config.toml
num_hidden_layers = 10
hidden_size = 512
num_attention_heads = 8
num_key_value_heads = 8
head_dim = 64
intermediate_size = 2048
vocab_size = 8192
hidden_act = "tanh_gelu"
norm = "layernorm"
norm_place = "pre"
norm_eps = 1e-06
positions = "learned"
qk_norm = false
attn_scale = 0.125
bias = "all"
tie_word_embeddings = true
parallel_block = false
init = "normal"
init_std_qkv = 0.0227
init_std_o = 0.0282
init_std_up = 0.0325
init_std_down = 0.0325
optimizer = "muon_hyperball"
learning_rate = 0.00878
lr_mult_up = 0.975
beta1 = 0.95
lr_head = 0.00603
warmup_steps = 200
schedule = "wsd"
decay_fraction = 1.0
decay_shape = "linear"
final_lr_fraction = 0.0
batch_tokens = [65536, 131072]
max_seq_len = 1024
doc_mask = false
train_tokens = 830100000
max_steps = 9152
dataset = "wikipedia_en"
Each number is 128 + 24 x the weight over its row's rms, rounded and kept within 0 to 255. Layers, rows and columns count from 0. The size above them is the row's rms in percent of the matrix's.

# layer 4 attention value, 512x512, rms 0.0227, rows 271-295, columns 64-127
size [107 103 102 108 104 100  98 104 103 107 106 102 101 103 103  98  95  98 109 103 103  99  98 101 105]
[[137 171 119 110 148 114  88  84 155 140 153 117 115 152 126 146 105 150 140 139 116 151 134 110 114 148 134 122 134 111 149 128 108 151 115 124 155 149 125  96 102 133 104 122  90 110 103 123 149 156 128  86 128  98 156 115 123 125 120 117 137 137 123 146]
 [172 147 157 124  96 179  76 181 147 129 113 151 105 128 130 137 152 136 112 126 116 109 128  91 177 144 154 104 106 112 150 128 147 102 168 146 112 149 183 125 150 136  89 102 130 166 117 131 134 146 165 152 131 109 159 160 120 102 148 128 128 138 160  97]
 [148 101 131 119 120 147 117 129  53 112 108 126 121 185 120 151 100 131 113 152 124 186 101 133  99 140 115 109 159 109 148 117 110  96 127  85 109 136 122 117  99 100 102 141 153 115 146 142 133 162 103 149 119 139 117 150 150 142 139 149 153 111 123 127]
 [122  91 137 133 158 145 142 108 127 117 116 121 100 108 130 110 129 130 141 192 122 132 125 124  92 100  97 153 159 134 111 133 146 142 105 114 111 143  98 128  93 103 130 118 156 110 107 128 117 108  67 100 132 129 140 171 132 136 146 137  94 136  91 141]
 [120 112 100 133 143 119 139 137  85 150 102  86 154 140 137 123 164 121 146  92 126 145 101 110 123  86 148 147 157  94 128 151 132 106 117 138 117 138 182 100 129 131  75  85 116 114 107 159 111 160 123 105 114 123 112 136 125 155 122 151 110 139 131 178]
 [145 134 111 127 134 131 107 125 171 157 110 102 125 173 144 170 119  81 135 114  91 145 127 116 123 107 111 163 109 186 115 127 130 126 158 151 107 163 113 154 142 118 170  97 122 145 174 141 108 150 123 112 147 131 107 130 147 123 143 110 154  90 129 124]
 [115 139 147 100 127 168 106 115  99 152  96  84 117 152 102 165 177  96 107 144 158 156 112 149 160 119  99 126 111 116 123 109 118 156 130 125 158 148 139 127 120 133 111 133  96 134 107 128 152 109 137 131 142 157 114 139 133 129 106 141 132 162 172 133]
 [134 121 138 112 135  93 124 129 118  95 146 111 119 126 157 108 101 153 169 102 122 126 108 142 158 110 129 112 123  94 137 174 118 112 126 189  88 122 143  91 116 100 116 173 124 145 169 185 167  99 143 153 122 187 153 155  80 121 121 136 179 120 123 116]
 [154 138 101 142 146 110 152 105 132 123 107  85 125 106  91 127 128 156 135 127 150 175 135 105 127  94 138 116 121 142 114 149 109 163  84 139 127 134  97 106 151 106  88 146  73 134 157 128 126  94 154  89 147  95 137 152 158 110 167 126 137 130 123 112]
 [161 114 145 116 134  98 130 144 150 124 111 120 129 137 143 138 195 165 139 138 154 143 140 156 147 150 111 158 111 137 143 140 111 179  95 126 152 170 151 134 127 171 167 124  98 146 145 112 139  94 146 122 117 184 126  81 107 110 133 129 126 122 106 149]
 [ 77 103 156 128 131 129 100 141 131 143 155 154 163 103 153 148 110 107 154 133 128 119  79 145 142 164 132 178 125 101 131 145  99 113 131 103 128 102 117 160 138 153 144 127 141 157 147  92 117 140 110 149 110 148 112 194 127 142 191  92 125 177 134 116]
 [142 131 124 119 106 151 130  93 128 133 113 146  85 132 160 123 134 111 163 129 131 127 155 143 108 113 129 119 120 133 144 172 136 117 152 133 136  83 157  86 131  59 121  86 150 102  97  94 120 118 137 118  93 121 140 161 101 144 153 138 133 114 164 107]
 [122 169 104 142 127 103 108  84 145 114 118 111 131 178 127  97 135 152  86 112 135 112  89 113 169 135  99 107 174 146 165 119 115 130 118 164 136 144  76 170 139 110 119  98 147 184 120 149 137 144 145 151 112 182 140 114 129 142 112 142 151 129 105 114]
 [169 109 149 141 140 147 141  79 128 113 118 128 144 164 120 127 118 106 103 129 137 127 134  99 144 120  94 127 137  92 129 118 134 152 127 149 117 126 153 123 129 156 163 153 156 107 113 120 140 127 207 127 136 145 146 148 185 120  98 133 141 117 159 144]
 [136 138 109  88 138 116 137 126 104 117 152 141 127 153 122 124 157 114 127 117 157 162 136 166 133  79 133 142 146  96 168 126 117 145 132 118 104 133 130 101 154 112 116 181 103 145 138 118 134 160 147  92 110 174 144 110 131 135 137  64 113 129 165 210]
 [154 132 135 119 136 122 131 137 117 107 153 135 121 133 157 107  67 139 103 141 118 155 123 112 145 130 128 172  83 113 124 129  57 143 128 141 123 121 154 113 174 112 109 124 150 150 114 128 148 163 136 162 138 126 161 161 141 117 132 124 130 125 138 111]
 [137  94 130 120 136  91 128 132  94 125  99  76 165 139 124 161 149 120 120 133 119 153 102 132  95 115 122  84 172 125 103 136 156 139 157 110  90 163 129 126  94 160  93 149 119 139 109 162 156 108 120 146 117  95 129 143 125 157 125  86 133 119 105  85]
 [156 142 128 134  87 156 197 120  82 107 126 102  87 150 138 146 162 131 105 158  78  76 162 176 144 134 151  82 174  83  87 131 115 145 171 143 142 180 136 156  87 143 134 112 146  96  93 111  92 144 105  99 136 149 115 174 100 145 123 129 113 126 150 121]
 [139 113  84 150 153 161 159 118 124 157 102 134 117 111 154 128 103 125 122 159 136 142 143 131  91 136 121 123 155 154 139 129 163  78 169 175 103  90 115 123 143  61 163 153 119 129 107 108 136 140 136 155 157 111 135 142 132 111 129 111 185 139 126 165]
 [155 172 110 149 125 111  73 114 108 121 121  99 150 135 136  94 107 126 127 170 140 163 127  91 133 112 167 147 130 160 132 105 170 141  68 101 153 130  72 132 107 128 148 134 100 140 192  89 107 129 112 165 138  84 139 151 133 128 153 127 128 147 127 141]
 [169 160 116  87 109 132 101 110 113 175  93 116 145 125 135 169 124 143 129 105 154 124 110  87 121 160 114 168 142 107 125 136 116 116 110  77 122 101 124 137 127 172  84 107 136  95 125 138 145  98 166 166 124 139 138 157 130 155 160 129 116 164 106 131]
 [122 117 159  72 154 170 134  74 117 111 150 109 133 132 133 143 145 148 131 138 126  74  96 137 112 123 126 144 131 135  97 131 107 136 145 140 141  95 149 150 129 149 120 139 131  99 115  99  92 148 152 112 137 163 121  92 150 160  99 146 132 109 120 119]
 [164  76 166 123 156 128 123 146 135 107 126 119 131 148  87 163 128 141 119 119 100 139 137 148 132 139 107 118 120  85  97 123  53 136 156  98 105 146 174  94  96 146  78  97 164 158 132 146 144 148 139 135 107 153 172 127 154 123 131 117 134 131 161 109]
 [177 126  84 114 118 109 116 177 148 116 135 126 165 118  92 132 166 139 126 143  78 150 158 207 121 118 110 134 169 154 129 139 117 200 148  96 152 139 146  93 147 109  96 127 130 130 114 104 129  94  98 135 107 150  98 146 124 151 123 173 156 114 124 102]
 [128 155 122 136 144 137 122 140 102 117 174 126 130 131 162 107 111 149 131 129 122 132 104 168 114 148 151 161 104 107 102 154  96 106 122  93  93 154 123 164 110 152 122 173 103 151 120 100 110 148 162 114 140 134 151 110 118 130 137 120 138 130 127 110]]
# layer 4 attention output (transposed), 512x512, rms 0.0282, rows 271-294, columns 64-127
size [ 93  96  95 100  98  91  92  95  97 102  97  94  99  96  97  93  85  95  99  90  96  91  95  96]
[[106 117 132 112 116 178 161 156 113 143 140 118 157  86 136 151 154 117 123 137 154 113 141 109 107  95 150 111 127 120 126 157 119 131 131 144 128 112 129 132 127 130 158 147 150 167 144  56  96  79 189 100 121 137 145 173 113 143 168 135 165 124 145  82]
 [109 136 135 111  95 145 128 105 151 107 128 142  89 122 123 138 100 131 112 113 193 132 162 128  85 118 110 191 150 140 104 131 173 124 102 154 124 115 105 139 134 104 159 152 120  84 140 115 118 109 134 135 122 128  63 121 118 115 117 145 132 124 129 116]
 [111 125 125 109 131 110 139 152 145 154 136 133 138 126 121 130 156 173 114  94 100 112 119 152 171 136 144 183 105 171 138 132 115 159 130 145 127 159 118  89 129 120 121 131 134 115 114 128 141  93 129 113 141  95 180 125  88 156 115 116  90 135  78 148]
 [156 125  76 112 140 143 105 153 147 131  90 112 130  87  94 134 144 156 145 111 135 101 120 122 164 103 148 122 160 151 159  99 104 152 102  90 129 127 133 160 116 130 133 149 142 150 138 167 107 118 148 126 120 145 147  46 115  85 129 104 139 135 111  63]
 [126 114 158 113 121 151 133 160 115 115 151 126  90 119 135 162 121 175 148 136  98  64 148 139 110 129 112 122 139 159 115 136 108 149 157 142 130 161 126 157 131  71 149 109 108 111 160 137 159 116 115 149 106 114 117  87  89 158 111 125 126 121 139 120]
 [ 77 135 105 112 142 129 102  83 121 104 141 122 130 107 156 141 115 156  96 128 145 109 155 145 134  81 148 106 152 153 107 112  99 118  80 123 134 127 116 113  98 165 104 117 106 115 109 156 116 134 142  87 143 160 158 173 159 133 103 163 130 134 156 132]
 [118 118 121 106 154  92 142 175 114 120 110 176 134 172 158 126  91 166 108 129 174 134 176 134 106 146 114 116 152 152 130 119 143 113  85 119 120  93 111 114 114 138 149 165 137 125 153 123 142 111 137 133 104 119 128 155 149  96 126 138  99 150  82 147]
 [ 90 106 128 106  83  94 150  91 112 122 150 107 130 179 113 134 119 138 140 115 135 133 114 131 130 104 119 127 160 150 112 122 136 137 164 163 111 157 133 146 100  84 141 139 135 115 158  99 119 117 154 138  88 133 107 138 116 107 134 123  72 119 138 117]
 [115 152 100 116 117 163 153 134  99 100 135 113 125 139 147 131 134 153 133  90 136 100 125 118 152 134 151 110 166  94 179 129  96 120 106 113 124 110 135 118 131 116 135 121 148 114 158 114 112 103 118 122 141 100  75 143 157 112 142 142 103 133 136 110]
 [129 137 118 174 108 171 127 131 107 126 144 133 174  82 194 119  94 151 139 129 140 119 103 127 120 113 129  72 105 144 125  97 162 141 130 124 143 116  93 115 135  79 115 120 131 160 123 148 185 160 167  94 143 101 132  99 128 147  98 163 160 128 147 118]
 [114 132 105 140 149  84 136 172  97 112 108 114  77  90  88 127 168 151  76 124 131 123 149 126 121 126 110 132 114 126 127 118  81 148 129 136 110 115 147 120 112 101 131 118 127 142 117 134 108 135 130 130 106  99 125 151 101  93 122 171  99  98 143 120]
 [128 106 142 154 104 138 115 156 107 131 124 113 116 138 138 105 143 118  82  84 111 128 160 151 214 112 116  98 101 136 108 123 134 134 137 135 149 182 124 165 137 115 134 102 114 139 129 173 164 140 108 135 137 171  94  95 122  87 143  94 145 107 118 130]
 [157 115 134 102 100 102  98  66 136 154 122 158  77 154 133  94  86 141 153 153 110 136 163 168  95 133 135 161 124 110 104 123 139  63 161 108 103 111 175 115 113 128 129 175 121  76 150 128  78 132 101  95 172 158 116 100 130 135 133 127 100 156 166 115]
 [ 81  85 102 127 140 137 145 119 170 145  85 141  91 124 124 144 152 111 146 132 131 132 149 129 100 113 144 121 105 116 132 120 174  76 120 125 128 147 125  85 138 126 109 149 132 118 138 140 122  88  99 125 124 141 142 105 148 143 183  86 125 124 145  95]
 [122 154 161 128 154 117 111 108 150 107 110 128 139 146 117 126 106 132 103 144 123 139 181  89 164 183 108 119 139  91 116 132 103 148 170 102 132  81 140 194 131 114 130 121 114 127 121 129 135  90 151 129 108 136 143 169 102 160 136 114 121 134 131  69]
 [ 97  98 127  75 124 126 118 130 128  95 104  81 150 135 108 164 107 118 123 110 103 125 111 130 146 155 120 128 111 139 148 125 128 142 151 124 110 143 155 147 160 132 118 143 135 133 140  76 124  91 123 113 164 115 118 102 117 150 151 120 118 130 130 110]
 [110 177 114 121 151 165 152 126 126 102 154 152 141 154 132 127 148 153 138 124 173 136 139 111 158 133 128 167 121 127 165 103 140 160 137 156 138 108  90 104 116 150 177  94 132 147 141 142 136 129 112 127 147 136 111 140 171 108  92 133  66 130 131 103]
 [137 125 134 122 145 121  97 166 157 137  66 102 145 119  94  58 101 126 179 143 109 149 111 173  93 120 129 121  97 143  88 143 153 111  66 149 140 143 104 111 149  79 182 133 112 121 160 156 134 100  86 137 150 117 136 108 122 139 104 143 110 108 125 158]
 [136 197 154 132 134  90 133 133 148 135 118 116 138 114 121 136 114  98 110 144 149 132 124 165 121 123  82 146 129 113 142 123 160 131 103 113 112 182 132 103  82 137 146 130 119 114 124 112 117 130  92 100 119 173 136 137 154 138 144 130 140  91 147 133]
 [130 127 118 133 101 146 165 139 139 137 127 125 106 163 141 159 152 170 162 118 165 107 122 144 105 131  72 120  80 141 178 135 132 159 138 123 143 144 158 150  96 153 140 125 135 110  86  93 114  76 114 133 125 136 158 144 141 136 124 122 149 133 142  87]
 [153 130 132 196 134 143 126  91 124 100 174 138 136  89 111 112 111 129 148 131  83 159 119 160 125 110 115 144 115 115 142 147 137 116 131 146 172 129 118  96 139 126 113 145 133  47 143 121 177 118 131 105  99 125 117  91 111 138 108 119  74 118 138 120]
 [113 103 158 166  96 110  88 124  76 145 148 145 141 151  88 153 125 151 132 139 163 114 111 126 147 155 118 173 136 104  97 131 127 158  87  89  84 132 128  96 135 135 143 154 130 139 177 105 139 111 107 147 172  85  68 130 154  73 119 132 152 163 137 132]
 [118  82 114 138 139 139 141 158 105 119 124 116 127 134 102 144  82 165 121 125 100 126 123  89 123 117 153 140 190 180 156 146 177 124 128 171 113 120 108 138 144 133 116 170 128 138 146 127  80 120 103 169 112  86 148 129 115 129 129 140 136 153 146 106]
 [117 162 134 107 133 137 141  82 142 184  96 129 132 126 156  99 101 129 154 136 154 109 126 127 102 171 110 125  88 161 121 138 113 140 123 166 148 119 124 121 115 131 102 116 150 119 118 189 139 136 158 116 126  87 143 122 109 105 128 118 160 116 147 144]]